{
  "n_layer": 24,
  "head_dim": 64,
  "d_mlp": 320,
  "lr": 0.00291,
  "warmup_steps": 436,
  "decay_fraction": 1.0,
  "doc_mask": true
}
Each number is 500 + 50 x the weight over its row's rms, rounded and kept within 0 to 999. Layers, rows and columns count from 0. Numbers have three digits each. The size before them is the row's rms in percent of the matrix's.

# layer 6 MLP gate, 320x128, rms 0.117, rows 51-264, columns 64-127
083:535462464424488464451465483591451536519531530454474573579481402467481506486481502537496429446552455529481640474408483484520514457567473502453495562457415477580527513457581519499482435573527567
088:491474573519593402501622409550505509408544465472505483524501475430456421518494533490539553499462549460500460493498411517462458471561457428546503557419604564448538580445508398470545546504505487
118:596494499418614537478565503413524542463472493513464428449502581509499449459533489475475505554581530535533513479613524498488556617404466550458477474506472472513470484518498485629517517543497493
087:522484486432560580489488437435507425416484525422522538583539573458435558385527545522523593533596504546547511540552472555558435544573532487509471544566514506599568489445545516497511497583528520
117:472484471530448481483547483394504572456511487553453452530497406405378596402514524454522441447517475430430562513476496507475411462496376488523560566486480520529524542500446458423465493496460452
102:525562473529352521498548406437362499491455474475465520529567440469474449511481537528593496572568510490532537529502462487535472461545495454455487527566455527517519520421530588458479455523448504
114:475551532591488587515543520480476551501458536488458484583593516417447543485450580465577473552516463390482507524596499565468426511548452543550694583549547532507592617480457517460512499500474514
090:472464471465484480516542470470504439527428461547484592479504542487460442511456441489489499523527505492418473492568610439464480449441485503401420510437424494462477489460439381551470590451443488
100:449382587514449539521551560514456470453441564530522451463494526476482530383508601497556526423551520436473493502499492484481462539446531460487516524681460482492482457447460601492417456509484504
088:495577419563499453495604497486587542466529451557453535482532524475474455418544483476481525542452469434501563516486563498574497503398381529491524508526507554490538484488505425494455467452529533
116:443575502538404512492466513551486588498509475521487508547525584427549475475524439566493444550491481524498506525604475560463521501495446473499570579582509527477470416441643564620538509516502522
090:524443417511493515404432451518372498432529489488492550509509490579544437613460408443497492500375564496492531555463526510533497469481481504533514418541464543562525459594538514428459411485493499
111:549559534510367538540532478442501500446480385550514480472560383461395604429511547500479538499568510496468501424585526537551491413479426503491441520548482398434496409510472440484508487497489521
107:573412461490390563555521527571570551566515522475487546498511436387388427570529516476488463488544547529507479472542618498465513462483416544479577554540501509497528520491522422566441475527448463
087:581506465535585536494476589531499481538552512314546476580449481438434520399515544451438480588454525416566504465434389527495465565545414479510490527457543487573502529525523501460564429509556430
089:533498457575449505434594481481487588569463597607455460461557491474526523534514472489496511458501506421511557421531495552540472468499613476504494502555571512451489598514463616508510501527480427
079:521546440462457591516545522448579484498406514423500653527530521449467475460440541491474446502541497479544602569472525497517495446489460539597474555460530480505514521536505494456520531429465532
096:434479429549550540500452479509505546499389617503463491442468567551615475460501374443522507573524498555489476572579494487538478536492560532478473461521504562509474511521488618501516441496495541
098:578527564500528526511493502476419566477478470427450493519521446426453557603511473546495455633532519546485554406546449506505575491540477534417510530566648440600518548593472425462484528453563477
104:574586551448497586522479524510464597379454491482442541472515483564542478516433483506452560552509572464552480630430501426535514462580493542467528481534531458413483497462535535500485428570406552
090:552542519557511461471460448584502537548537483568486491431442479500545555479534502452415507497518505484449409474522523511552438442409448542625502437560523480519433438559556500474455481562487408
098:508349462452506509437449424497451445469528540531515509541505482443520537533471576513472562532505552530541533433484428562496496498466556492528484475637458522618574451494462523455478508531522558
100:474574514423435459424545547425563484499523470582442449534516540434434524575528463420458474526468501453483423473564491455543506384549510495549632572461549587523530584470505387514481480561525471
106:418525445531429475534451369434476472461459502431493599547515499474483552439567495529519451543405517528440521536531546540532456400478453517451567567589558497511542457501549558487540447440506499
098:531552462524393563641531477475479498494479544448453579587482449549471491522472519483569506505380525494546485546467532475508467518525374557503481528449529549535504448486573509503538482525454556
103:525523565424530508476530439532486507449566401484444473487549521456510461502508433491476437549537464563481396515562506467499496470442419389463500503415470558518579581536500413519466471499487552
091:586507560532472511555475556500516470491473394557499493508577532432471456559473611469519557507491513438542508520590458545468384513566487597477464514453530526531523534471494559502520503406474445
123:541466513463448701537565527477463502430432557440484441443525499387528532405517545484522559497565539521557476551436522481535476502631510521434482455554595519518523417446528456544556533581438473
116:544502554481469478477428517550497484497435545539519498465436550548385515553442438529494458526509442398395529567642527512481518532503496556573422464493463553472401507542434462452401478540480555
111:553511519492455489616523385567477507526494551463469464472445462486537517568490443507437452541509506407378484491543486550506469480543532557545475528540496454547435524488517503557494485480498522
077:428527493601441498536500558443436451540449613434496491499429548428631525534497553481499480612485517526539484496513501533527565502474433466519517504517462459468552463459448534468435471441493542
095:500515505508445556468477615460547468517546562485471455505462514485472561530568530480515548598544447569518553610482532461515529513479427436503473454470476495585533432436645479506481509515503521
106:493459440508529543503419425446441522515448501522524501514550471571548394399463552443386482510471603509445439469401423526513464549533581499535493521558529484545532528480490581450516495523361549
100:513439559437429455501520452470573482414512473575490464466484465447444506500449462376499450523466457366432486561488505502523434489396454506465424502463478517536480497463415431492456584513425519
085:483514517502503486506529527538463532332562502462522451470478515513400571596489473521529511447482504462521504562500557497499409407565428559581491553524542522445545480451486539483439506538511531
096:427484469575445463533477497486483511461463435548403669575513512471448423558548419488508446563481446500423507517568485550529417466549447474475574585553432605515511567563430435487482561479478507
092:514495459444560585424469452462558546433599590504521552543500493511553531501468624528518611495429527479550582496499424523597469458546533498506482501583531508547485542553542553497504444527523541
092:500514448460490608445470526481497510467448498471503439506547433539464444433528490417489540581454531591502547485481458465527468511620541472454533446526479534529463561577488516474579536447464477
114:568516470524486474485524552468509505441479581491430551540541462507435496518407514389600382464509480536493521529594458472580465496518500539597564547462510583546592600634481423469514493475403512
088:453468499544589526466483476590461479479476624468489503516540477574467451503466434559476538512547479601549592570538528521512553476552475521482519499576480453519620524488537478419394441472511441
096:431422440583517550485488505596415498463448461574500527483503505527561467483416433487515526403460484503546520541526423423459412585475543466498502540414511523477501507478463522532488515490443489
096:488481575470477470479568525487459499433500537512557387520537426491528510488539526536517409513551578435524493468440476575503522542597545528549478466461444490529522516437521536496443499628572492
088:482537575477611462538571481484435504407491522519458413560489467456529624507406410511455541490563445503487552544428485639529469460483420493421443503592504445575537560512473442536426521563525449
086:481486521578466453503628584494569452498493489495458459516497591457565543552503422456533514449533460514520543528505525514521455408594502533614511551510500460400441534499506439560518543566462366
093:509453562465423457580489528497492530514504527437515547430475554513598553534536565507604543541538504512520495503556512510468546437521437511532478502547576436509446497485559486570471523577495452
086:505425537531563534446484477476476477524556521453516446507491478525410543446520538524402514545513390471530533475575468536446457437444560431421526514480447442550542485504560456583547475525472496
080:471419496478527452363474526395483505491541513499518439580518550498447551583529535469479512485479522439529505496601508423536552447563550529558474519487391433545534544475491405454456560532565478
119:517571523492519553430508486428559517391456539537463496562696435422418536483538485354531538524496438485548478433504490480504556501525512471476524495491525494459519551489562472533556511499476507
110:483580500499450526514516424502475511456330492462425499470565560473489465523514543437575491532594488466484548563511524419525566454484494425495512479484587498451436476486550569538568526605482580
087:423559447447501555515431544475446525506494439476498568641525428533462533489433526447473506567450458474500405454539500554491497518573530484544526572628660529537511495491473540505478460579413421
091:516488437501529544492612486536551444359573411510495427553548483583467528588503538479476529448504471544485495466475485508475443431493478535486539439512516466395517556521458452441404603554491479
098:516495430509616495479482542366532525515493468417500445580486527504434544446488520586508504483506534433434536405531548515550491520469422513446553565604558447444550510475463414450526574487525480
093:494413428460427540372478444537530472484528488470512545482497503498493550514464467481438514513542533438453497565546562535513545402394476442515543488683540436536483470512570535515404511525476535
086:523487499528500516554453494619522484494472523541542451532549464547520388463429616451600476453389431450495464535565456427468507480429576487571512547463517506434501518500465525560521503424401470
100:560547466407509504532483524509542474449472447457491594487490529495572562501447518560501555539511522507491554511461523618492512434603507541415490497561525465534457445485585527589510513529452485
090:513552521510429552477528364498491484511455486404530450514545428552373520380453469512468478527508469586499436481561412546512467531579509458523517522446501444491536489482515484531508451433501526
112:450507458468521552497474416452468517428475393432472464516473464472458593455532524502418497543466583564442507551510437536519442460469320400562438541598546451562538479443569542462513429524473533
113:470368466475408553365490501464493442485490499453499497514546434511477499474403608478478523497596491628481538473523586501499546349498447513522468488448510493477472501507561454529470430552504499
100:557472495449437516579516556425587540511522537447464455455497475477407469371504578474498508519480422507445418509408572511498474483414453509425441421458513522514446409625543491491575464455483487
082:429383561540572491508444523540391491541494469500530561430482486494472494541565520521470451462504534521478492508454516427541402480458413539567481516534562473439431615471485523517486523487457497
086:500453401477481571392436425543437553543524565403512470520505430547509479552485598527450498514555493515517569524531440458580570439506524445429492503502422425514540568509511572566543507482395483
107:481484466511478493503500506444501547477463436516453556546492497457439506470506433466477381477491510424405508473521454536474442526527358493471520554587497518554492537547400456474497513495532484
102:505564515431564490557469400471519500517389537504456533574443519498556496331465506519478454493415476507485566475511460529558496527549545416461481539539510440527549605460441500533522505517487491
101:467545418522480434445559543494476613423397581456548470521532521457516551500504537483552505515510491399546473524493548578506609540527497473515553480575505503431518502454464510580429440507496473
093:453513510493529583457468558588513542457489427499471581422485472477546472516440521456450510452564522575545476553555529532486429516502440550614461487526457536583453552448612550474475464544360493
089:523550442529449478527458527493524492482530557524518486552514399435490497353443605429529430418481509445484417597480576525517447548423492554482567550538564473477468471462542527470504524429423441
111:497483479487530504496557475567538551446465497497470498558519526429501579416540556465474439567508459417425459508494431512421464439453413472528491477487560527559588569574450457446481523483505530
124:499553439489560539499468500566452571542504530493478497487483535539454504531592448518554374537541495523412568484492476431505456442572329449529483443478505515493498545580529510495499465485539534
095:485519491427542538602454499541510491445449540465512424513539466500515551462530464457426510491525495462545470527449437434496503474586530483536473534470471511511537467411526505507576478445495534
112:517431422513604537446505404458475568458503505465488439506504503552425467390580536433435427566489505461460536510574426483566495553485512554512449491585488550574557490495508575481471462468452579
123:476525343520527500523443448552434580415519521491491541519473446510497539448493465451500481478537481493422423512503505513518379437480391471518546535481552574442537611532495584465490479553471527
092:566474490504493555440561593576525544527493587473503463454482484561504533442415528482443501415619445523455543408495484576536463566517477454524452436513446381478515506446572570564448484564519508
105:486526580494446530647477421607478519525441538424519625496462554480586470515472421571524550542568525487506559484510490544477551485567552461463504509597519462492527478413569613567518552549459530
090:433493505540563579433556532518560566435450416557456493416548449446461471525503501495443522482527516559494576493536505469467492463460544497534508473503421486547525441454546468496527531400483433
106:505386577517532512523472487491480542473516532432504447501499490475482513424524540486544495516467503436458520483472486506493500564586545528541560498456460643551526459489498470476433481626551516
105:487409440480490485467544530509432571417399465429478483398477452557538435491509443464531434502445506485486511564404453476506489495575578431476418468493547452484454543523462502494488462522446563
085:516440422486521596472518537412437557548539462485510662520484463482482576435505457551503473561543559481514520535439496605455525521589483485513464484488639501563507499556517463423477482589498492
117:473460517441460552546532436538495496391480360537484475513530492496505536514452582445566551584491579490455435513567474532496461475497547513557510551426523540454496399521463519632427503507508477
123:528485536493436498470544566496560458543415524438462504512497539417501549486539497412480470421496433425432501470549455597500424563484455507503412491622509453543552443546422480529457521484461468
085:570485490512580501504547490536588507527521576472495495482517439488464514495495611461443573468592514418419538430423451560522400506495513564580470508528536485565560522572545481445536461421431460
091:542504490478484498491487596557531557572501574555557600476472526435501503562414558474512569481413538441552492523426527464545483524446501496518552510430548534484526542531386447515560446533463587
096:479470465555486456447651458415480556445478517498455460511525438490492497503484433497508488530552554543474620583411523521470543569581432532509505503532555447447543523524444512466489504539532468
119:476615415483527516524481501640466519491497580499517501484487469463529480490469380473449501551481591548480472623376534457499536466532496461490495473499457481552497500410560456538413429546512472
083:551528552555474521492469460473493481460473405516536468434578518533431456503601554459558404509529457498510462481625568408459492528454405491498474459610467532569399481511461442556554429550475480
110:497432500454456437481544469474532510389395512478481423431553504484535456502517430464542478485489463474507594456551394569471538530507485418532512564504553455459522438439477478556522551577483512
115:545553476595477552462594566484527479433498446622457468486531515510413501526478416474542474557515478497496450593509492493506427486462360502593491511498497563495501555481492440442488466446427512
092:436518478406538449469487461523475516478443493490483425437536477557450525506540513498587470601407398497387519482551528572486486505496560515539479459554488472603493441544444539502405477563526548
110:492545510510447500579574390465479488444431548446413544485534571486534449574490502440585549519527484455487490675512571424516601450437466493474523494496543575437470496491596570487535528595483544
119:523473579520509525503626534484440513426474547509468499547510421488544466496476528541632523556513512422520577568530502454495589466564493496524540567483533515549512529446568457581479470598516460
101:489563559447395454483598515403506469443458614493469527491539443504525532523437563508572506506361474547539529506462445445521641401489475461471466493524423508536474459535532458440500484534536550
097:516448542514552526590522490525414507409523462494420491529471554544541472426489455437449469555437562449440491562523510521546494471524501542562533489443502657512486536500521495501458481548443443
089:430564604480572474468528457465471512557521488573470589580541478496494591610523372461504441499441474554472465517445466602546500496475449474579430458536472511524461419519593413444511537481492513
104:466490472502416464541430540567465555525357543503522482481482473479498620490568517458446440573485501559480526501552378510502484504586489397527464499557490508551522449532551455562442446583450484
124:534529491424470478456534437411504484428450468415515512505536567400488552479533539441557426524513543510437421518512548537460483469516511474583495449575569521569512470460549582604456495592425481
099:476535495463475560552584502477491501438484569524443356521577524370496521493537544428603424512514517562577570537528530550529488569466469503630473508546539490508558551542447453368525488544491497
081:496481560442502500426476493520579555493561512501476499542510460570461518409515511465501444477490538447448420492513503551519449550505521554560526492547526591631491504532488501389462423540519475
098:536528557505504548539468571563520526491550489488485468556526467475585493509500582516457587550561500555456464480570489521565520513487480508513548526441600449396457603557582503531461504574483483
098:501507550442560571435520547562458539407538427467491528549541446497474540584461466494495514502470463432514558464441386573503449532584491484480510539571601397535526573543497475414530609484518506
115:538529463529401555426495491428576464421460386449476430507513491493418568422511521432449468543479453579430539486458522520499468457489406460545474458511482549550535428460498517526517523519460533
080:506425590477493584488421521574525546505478509469518553481451408504513470476500517517422571558429416438535551519507440483520521532547556491429507559464456540521483519460533552543517502542537500
102:526494464481549506437400537478521555466473478468485501526482456516460459478425547474502458533482435470446401445448402482508496521520426468489539511467554532510599452579479466510484525556502563
080:567496537460452574460493527441484476481480506544532534472516482490633472583391478435498472500482505394432469488464484486541587525530548499587477444426460479484495490477513468523640531448459483
088:511448477500527452476535581506488490415593510437486513449543543519440453409557526490607538517558483501473375489517419535495459481496413409511491524609495504569524436508451444480457561389525476
098:444534479443542479576490493566442499569471560388500456442484492496497562422482535433499484537486527446551441632486487407557501507444487525615497480514608600524481566469483438443473469529506509
101:520471475464475463464544471479555503473486462528494465492544445456440538569490493413487386473488527407511535541435476501510515528492468472637510512527479506558474644568516500454566459479410513
100:545622431522592487446487505406604435432532533421507567623551540426440553456443601455452546498518448476517474485479475593510459568447465537508521593503544491556536472539514496521528612533433498
076:485477322527539582507471530584511523507532469426475506519510506485500546533539367467485474430501391520533555443558542587502446526546597522464478458556456461588479555517544569528484528472434420
112:513595404495512600567537519460408488423458508389484519460535553474487500504478456462482549500479490460560507538423507558532527579529434490515487496563709462458547503521500553472555451540511497
105:404516495593577558509465545509530590494388513497475510551531574398504468420452604478543496541530532442508507476608553486489510458524464530572658613509507596472513533502467453521525477550464487
100:496412461493391468526514554517516540493460513466443488465483467500423475488540435538486570441550524585475534472522484483532468442416439496471471507544543509576553448417575450531521510514516513
081:418522474509572589507512407449505600522480607451531467551523408568490474538447562447450575572556569580496527501552495510567493511491490364449546493593515453510532439515550490521449440462537551
108:477479424494548475433472434552486584447475489406444496431499475517444505498473451520484473465504509501380534561510472567513424465436441474509488473613617414556490479510461542497484503460501514
115:507530545497561475486443440527567513458483493517484550482458529548520427448521391462534403574460402554427532442544549512510398424503431518428535488500415564604451496578516537509523450496485444
088:484495578534511518445480498455499589517531543588505612500509444485602517512539472461602404539563384408451408458474432509550416550451476471450500466555489501472412477591494468521511538475492501
115:433494472511436436508576482450467490413365522537475423478510571477530502513540482440535513587561482527453468612597533483516536380470488542456532496438528591501448527482579521560535497628465488
105:527633555470488547504587437572514501514483440421490530516444537515572441525497359522431507494508499534499447508452483493501550410553477515474473491502435499462552535511528425519526518538530458
130:529477477388556509457452433458420576490398506380508542510522490481449561486494567533510573559578548568464434536546480519488480485642427525494537530521567522459529498429587507557533460625498504
091:448517546563548500466538487511458518526516612506471488502555522552575524494527537511651531526566490582511547510509487512544466498557572439534578531488453475515523496525567526490502479520458443
084:554546580444480482438443492439502448422444531532508435509535508506541515600412458500433523431508498508530473619527518491435573517538574547487464479399478388527514442480588397483466525459448579
099:524574460508447611498469524499476467531510569414474579506621518498494543455541585478564461514518513489497417518564529475540511475538429550515618519563571509466500509581566481534544478448539540
071:455614430529379504512622539505443473494505550472546482402541462529435523407518480455528488623482493568539492533494494531484566486501485481565473476575555492477457521517526569476461413529478477
110:511626539538499474577491483438469482506490426501460493542565477528481513456549522509508429551533520518518558505454445528487522472486398422502585531499465468471522525542579475453528447487467477
073:474506540541524463561593421436458483481491397485500461599467479430464411484618359491504509469444543392523585496438498551475452562430458444530488535512442519526481445604427433495443512491552517
101:446474361571403518504482503499612509451490408564507505487537465461440456547502542424450464508393482454482512461531498427510436493433485477468494539518529555593526435409451478404479467424480563
095:530509555409493556503514577469502535527421424450499525455506461521554526455449454485575459516567510539445417515474535522443406507568514541471466502506443553533519451529514452591424483504462468
118:505602554507488501486547482683497542445497496489426548456466527454516511556539456499488467495493517533483533505491523528577390365518492512526561448454588512565480539440583520495475471512519502
096:467454498479471556468500486418544535580504467437469526563492458492491446473572628515517558542553475437491552483486536455498591452534473538535621538623527373470601501436476491542520502566527456
098:551583492462530540503468552397664531552493458487463506584493567407354473384575401503485435555532494466511487474511548552463448558429403545474538526520470454499552470466425460583554548432438478
088:486521465486503598438451575498512496432541555488491525550443549441514486537553510509530567546553405463506563463487483529512561519452472515503472430512415462625526456491525486530571571547489583
095:469491375500409487494496485395508501545492551506469506527588421482460475454542476525452506555521492578401460444596478448513475532556457517411506438469488432497626491546541472494545507494516521
088:532497524432520548473483590483520469562479418467490535516538492442492492413390518455455587483449569454484431522454451569563450487471482514414517541476589471429481505537519456457470575499456529
116:537521495498502507522503482560469542478466556551513461411475547502523586458494483422469537512457436422420427591552454512549477369451528455549468504486549598535477448489463432568486528610451534
102:518557473457570482502542515476498502450566494544455475497538524443551544493542503431418517501418569479514452583464539489498468560415358513428530517601644500425503456431609478486478512555494460
112:530466535509543587504471567518551418457474399395551548541547594513538614486453392448513541507576464494524490487580484591497359562591466563418461520515510506512535505532546536609527505537433475
089:510524524474527573498485560585432531518505489467471510495502431491482484611484451533530497462457488585473447515559517440581516472568488518444512458560528520564459498497525496486499551480472516
109:538522512491519602476500539506496550443456513432521449456505494525474560493540487489545570621590521553512510513540416447530585500591489457520509532515488525448484485431515489555490402596536486
103:521503482470581468414524530404492561447446521487481597538533543498554468472532573471544546508390609498509551513501530502510504521522433515591532560511563561414532589558542491472536514510495483
096:506483526418479460570511447542448498448472560468538498461500453539505559588397448505470525515533419439491568548528456548501477409487535386424453450597501429582435468464598469535448496565427536
106:529481530580548509379526543456516487464503466456485419557531492509482442481469606461553480494527464535484494459550440552477407577504477501547486497491462554510527488556464539482525501438503565
098:479551538433412523482521494464565430353535553421512520467576540542573533459441516485555560514469452518600525600454553480473550409484520484461515486515506519544495456529552463507476488490481520
099:515484490445529538527570463473539543425471524442467488444562518436517617521583500481578510623431531473504565569505487589489489531537471570462488511585611463538480518521481462524413416636496530
094:521478546473456587531560615477525530462497477572527506524463468490505427496450551456513553491536484488525486542474504487494512528504493502485529598437406540495571582493451388488464555578488566
098:525595404557563536431554511471521544529511535486471552440442450583514556420515410509457480482535580554493587491412545656485442566536529517517516466542493438507513492549541524491533463482507461
103:474513500561511504554556495514524567464464475472488427547473500516413565473585349451469412453507483476492514553524486532539472462526412510543464565436427506608550473477534457439479499518552518
113:493572490472387455489501553420588495480500517444460495451552447428401568495594506427469472536500522497428477472614531537492489455497426532489510521601423463470534495530519467505487404523520518
110:556400452497474488443499377474519480507455392522510476464524448609451495483406541405415513464509581504465428450359522471572495526490574478511480482529547461436484461457550507553460503547440483
092:539569491436517626386451499450540586484524530529533483481494487560533472531457573539574544539481535515515585482602433601526521466459515515494496502453571467624507518558483559500499535449524499
083:534534516464420530446512457476477557458449366508528508443522547544517535416499456486518403548519455498533448458458488559471470458541435537493476504386558472455472565533501535522527515529578431
088:530437502470439611539573536464466552422513601431523446465490524432578429483497552495519546465514633474545449513471537409488494515499452464572496512489484675494479566517503437540452496539414550
108:505591460475519521589528460570517555488437412505466593512504502488520533484471460496496543527479526545540503483523478574570511414611512486463501528491489508523468463403668496552559476567444474
086:466430552545473490499517584498561481505527512505454539415545521534478456522560524474557497421600392466517521540533506496523505470569459479525522462562575430576442472508579347493566498462464430
110:509539460455423580470521559488546504475547455495477472496509515431438509454491468416484495519517558455453417544561500604562413508510453512513450528594465547620534437470492561654457467499385514
105:545505466513545523497552480516446563418456536492517470479541501478439556536493493462549484424498470491555592481475455486543542437486456366549466515557555418498525482555547455533534519585441546
110:522546478424581550447469532451487515500505593457495462477583606545521562504499576449581506575536441486457469570590423538494534512556567539498497546430569501517488583562526440521518550606510477
082:549389466485489662492473445449488491509506494462457510587467536402501557496584465561489486470545458555543465552456481481478594556448545465469442579526469459497527504479512560556416578554517553
085:549415483425498442447593495434467528458564591404494487566497489422481547588516620454477484470532506509505526475434518567485538569527497508608519524651473452484526506550427463513503548546483552
084:433464440560471431443510432528374459469430559471460479463503558550521453354482494435531507510420509487434528549490520441536479479451492482539507501506535609560523428461480567470520460600533509
097:449409400512469521421533523422515524486497535474475459500552537468525516492557531467522583454510524493494486537432433511509504525626533463636494488526487605530529516551521540457499475450401525
097:483496550592461491544554522580420502455441543453509570489507485611538417471386447470575564591498440448559493508512514658544487502493554529529543541548476547492463528467425538606489521594536479
093:463461503506504447487525607451534553548496436544480430440479482541593448490442497459424375552464491493377560480488508453521584493493458444453501505564585543429434517572579388518404473515465490
114:511445490462593526474422489455518517437517455455410498589534501506519482489464516426482446621512494468444443497530426484519485441523415431501563528536546535503560564608441427478427486457498550
107:432568461568529480454418466521470443536535514427472445531516430531402584507483466433516455528408546534411457581485446479531430468472448477542524524521521471526474439609543578412446392467425512
118:503573441500521433541498515519553579496398551477491467536502563495481572535462510485509418538422548531445558518461575526496410484606495505447588486508433508540475568512516518519496443624488521
091:505426528440459522507461460501456529449532572345484568541495423540428527436535570559468551494545478518490454490537545546510503422554519522469499466568464411487490592494536529560517481525475519
115:530473572513409453413484471538584466442450473457472441519495509530429484519454527412481382520475457440471472391575480566487431410460408517505466431540436531568435455534482455521449523459448434
106:432429499435554506431467408530438509438461576464468444512472510465598502461478557451590556458566456431478507503498444509496459464533581469586478498624520508569594593541447550476415464568520539
077:495500449497531458600503544562551379516464469483492538564516613497522488580481473477477511559540475518504601601481526516537478454439427542451410462457508509508541510490566457490438552538482517
110:441463423452521490462421521535567468440502469503531566476453556607507392451560385451581537537486455489511402473531551491532464500457460534466502474488591500564514498529564582541519519514456499
096:423495429504543574464465504534546513506430435447507493536485517447442449468447563470482523517553581431517457342580533477560554501507513547494527488488636643433449521573455486553499407536540457
102:515662464510508478501464503471526486449514589424510436546497548544496512523553427509530476487481493491537438527593470489536527555513370549557461523527587491503533391508568471576497485460459461
094:565512443531433492579476550588514496499475526408542561524520516566549467470452488512540498602418523512545540450510607506478490543592525633416450453538498435456419499441529560528400392591459466
086:469553419566563601512491556413511507445475542578458461581520472467503550451541527448483531409520486453508471495389577523491429438517503552483496532399479560522511462512452501461538523495423512
102:434521553447560542598475419555565576428427596589522522571544433358522487522521539475573477477502499513496532526461449466425474526583493459442526583462470499505572522489527393541508490536448498
113:418535465601563541455476512515449663537390567494496450530542485482467479452465538504518472518552599466519582452516498412549462525608480490503661499518553441455494504490527443515557519538516516
111:467541494502461548530546381551441456462384546443447530474542540483521485571488515462593504495559543509521505642456551422501549459450522478453521501489556512462490476493617570494494499592474519
093:486436481448534534430449513554479580437496475484481546425476422513479587544490509470481500485472438411478586477395466499540534481442437428538515551555471451553551491487435563472468509575525539
123:480553439546456427483516465461517504417427522411498584459519478489476538493445475487548556463426527538550550482377516510480525480537484409521484493510537516574599446526496508455483488553487472
113:463433535472413538447384491478540546445457433478450491503538494515471535556423598403514536488439506499513491475470523534490543541541529477566529563516523477408482433535467585491441543561465507
099:501470533591574531572522486472396508502489418484458484373513539610478552507514438537510542538522584569474607506554486538482438511505478533523485414517579552519473482516496482448534526438504506
105:392426515499498524470536503452458513510474500471481500563543432489450578456511449476534551460558514527405422488487536502526440413560523479581517578521526589370493444505447449609504463552480476
104:507548541484407488518552498469531576500491578414463438465507571496479520416639602487570467553433484521525448574535549482457609533423472496543535519485470523483509476482535541525514525465563492
094:495462514454515624396527523493507509495526541546510589425488519458540555582474528511480592460522467493487630455526511584524575480532534505536474466479491475472443465588521494552554454496482522
093:377436583485591517488561467589499542493465661452530495455508509514478512468565599435557528451516543506481538464513570531472539554502504580549467485529473477468530482462460538541504473529474483
117:500514450463545507491489528488412610465509566521453448484520562453560491542522504443478447535589585477511548479515492411498485461546452458516574483553519553466525553469573464508554514572520563
096:567575416522488562488516590459498520459497509515482534488499493463394575512491513542514594577519467389464437490503505475531599576443461537511467506592380499463421414520443558511459440476406469
090:477570485548537508555522498480478506495387517450497529559429453514457521503451493562480520636456628506496488481635499521564499464476510514463504532565535496503456561503556550470417391499519521
098:508451525462500455423442433548418522468479496488501506478436451484496465515414467472497455530349506455354432613418473419504555503511516481577515481541483545429491502510469506460377485502543537
084:444511456621471468441453499522457485466497520553492582525535466501444387574437590545518515538493562521498535605507547540595529466511499544543581507560447528537549475486543431434524588430485529
124:518493420495513521464377550503572508498481455380474589509549491402477609508469535443515503524497420420492544564592505477511469515491516562472528601514562457578576490514464439553474516470447517
098:564479509438607466504428390435486461466457480530471484573552465488472613457565537454492528566506489417416474538466522534544474501550479474467486484565514465493530612558409489470476473488461581
098:502468514503503506564531388549501563484439484522443525532496482493478467576536477416507387441478541518466379517517478499468384509484461436532482515500418506569476471532538494479467577469532560
077:483465490539508521482517496421546459513499586480515519540510444492496438533531562553533562444497513554466601428479507487442562493505476422427515550436460522515546565513548427584490510475471544
092:531481523437435568389552491374563554413505523548384511497559433471472465437480485456572544499489459527518515532483520536518454508504483516484529530617524499453572470518445408516454515562524573
090:546480492534450488478455490609483467554528439556489475471410455499457423492530488496544551502453419463413438500539492518545432406475461453490625483480516593541473582530546523536444445557478487
093:444541458372571545499482452404516506479478479373450445658438511490436452428509541504569498483532537495515488441536520468587484500528472542442480518507448472515571539467535502508495475546522511
093:510523466477522448450469483481556489488470432507482480479489437562426492511505534513490602601581460492442436561554507518539545426387465494458481496542438495569484416505532479541429513479472490
089:602533435454452485520422438466535444464532447516522588478538519505430510564458449532448532592580493377488529507516509537486426463473504524494495496459439499464442488477492508524507464466466489
095:520438497493546554498518534528505560494402591522526536517524577547502543422509517455496465502609667517470485511553430484487497535552511540552442542495510514499508472595512473476491530540459510
098:472481556476467553429565531483553460450518504532525488466446469404505495544456540477595540391463475483596464503542458461505498516583551497525544590461477501417506552471488408576506540512605483
100:472480551537370624518672531407518533394541493485473429461570560446513407425567528435621499454539470494536462516485549455476565469453487501574503515478506494472528503489525488542485600547439491
102:547559502448518483615503538458502451444519549405525566500496553478446590495533618511525483552535430449531463448478423453482441524494503399493438442414465520554523543493450529424487549614455518
082:497562544457547529457513602558466606376438430424517522460509476485550521537468412464535469498564443582563581436480509494549530557568566544465424517537477475475434531441362496582456520487486422
119:560577557410512532564495493519433605442513469489486483534535479427535520511464522554575466529618478476505548463523420600500428453500455479501531587484526362486511461452529516589501504693465502
088:432442579518490517504488313501444416442461599464518537545568433450472544476544492499546619559446536494501555459560450491453538454555611390530488592491545450543462504530486436567464462564534498
106:476520489522485552501538599589441528524539491473430505460464486498541525540499460462544522526568530487520552597488415429531438500531466433624498491489594562574541512564528501477520493496495531
091:585523463582532511417530524599495546481537497568494499406503440545398475487509450486429422564627484427406535499523505421584506469451524453546494484473483523430419518584505575466577500564491541
080:494552534468387538553454503459373481538607494498529467469455436539519589513533551520453481640538498502533462387511572482519523490505435499559541502476395502560507527469497609514432445563540523
080:557595581501477442587520417535491535532527551456478570478509450420564556580379497478421533551433566532478484614422513470536516552489550487556517470486584517536469493442586418494492454446408498
085:479431414545527377440440434467447488478450563436524559559465537600534438443490514477633485578505511471546522496454474503545501498484456530490535533503522547444464528541528556547431502591526515
088:572406581476517550522491429575441525466545479396504525424483442540428538537519495581475579592634503472517536457469474553498520479558510446416568509498428447477499528544542596544505528483539418
101:483460520480437592381548550519517488473490529435480443563522534416453531507450485482483559541539529479559543451548497547543458521516538512511469583471448489499496549514492452551496536577517518
121:532525489595420556568584457424430485434471425445447547469596479470475492532493544454555521586522512455584518601415492439497519515521470487463529465584569493485486441493435534454480506437452466
105:506479467514495619493545487400550534448500535431455544465493536465492507458536532526434568437460594454504467491466536584519613539456451545549529545587495512521607444444470505530522539519485562
089:542474520463431484518518487429417502389474556442509491520504440426601511496539588497516494586481517540543524492435542522497530459498486477437506527551435504536680478413487573465418485551458478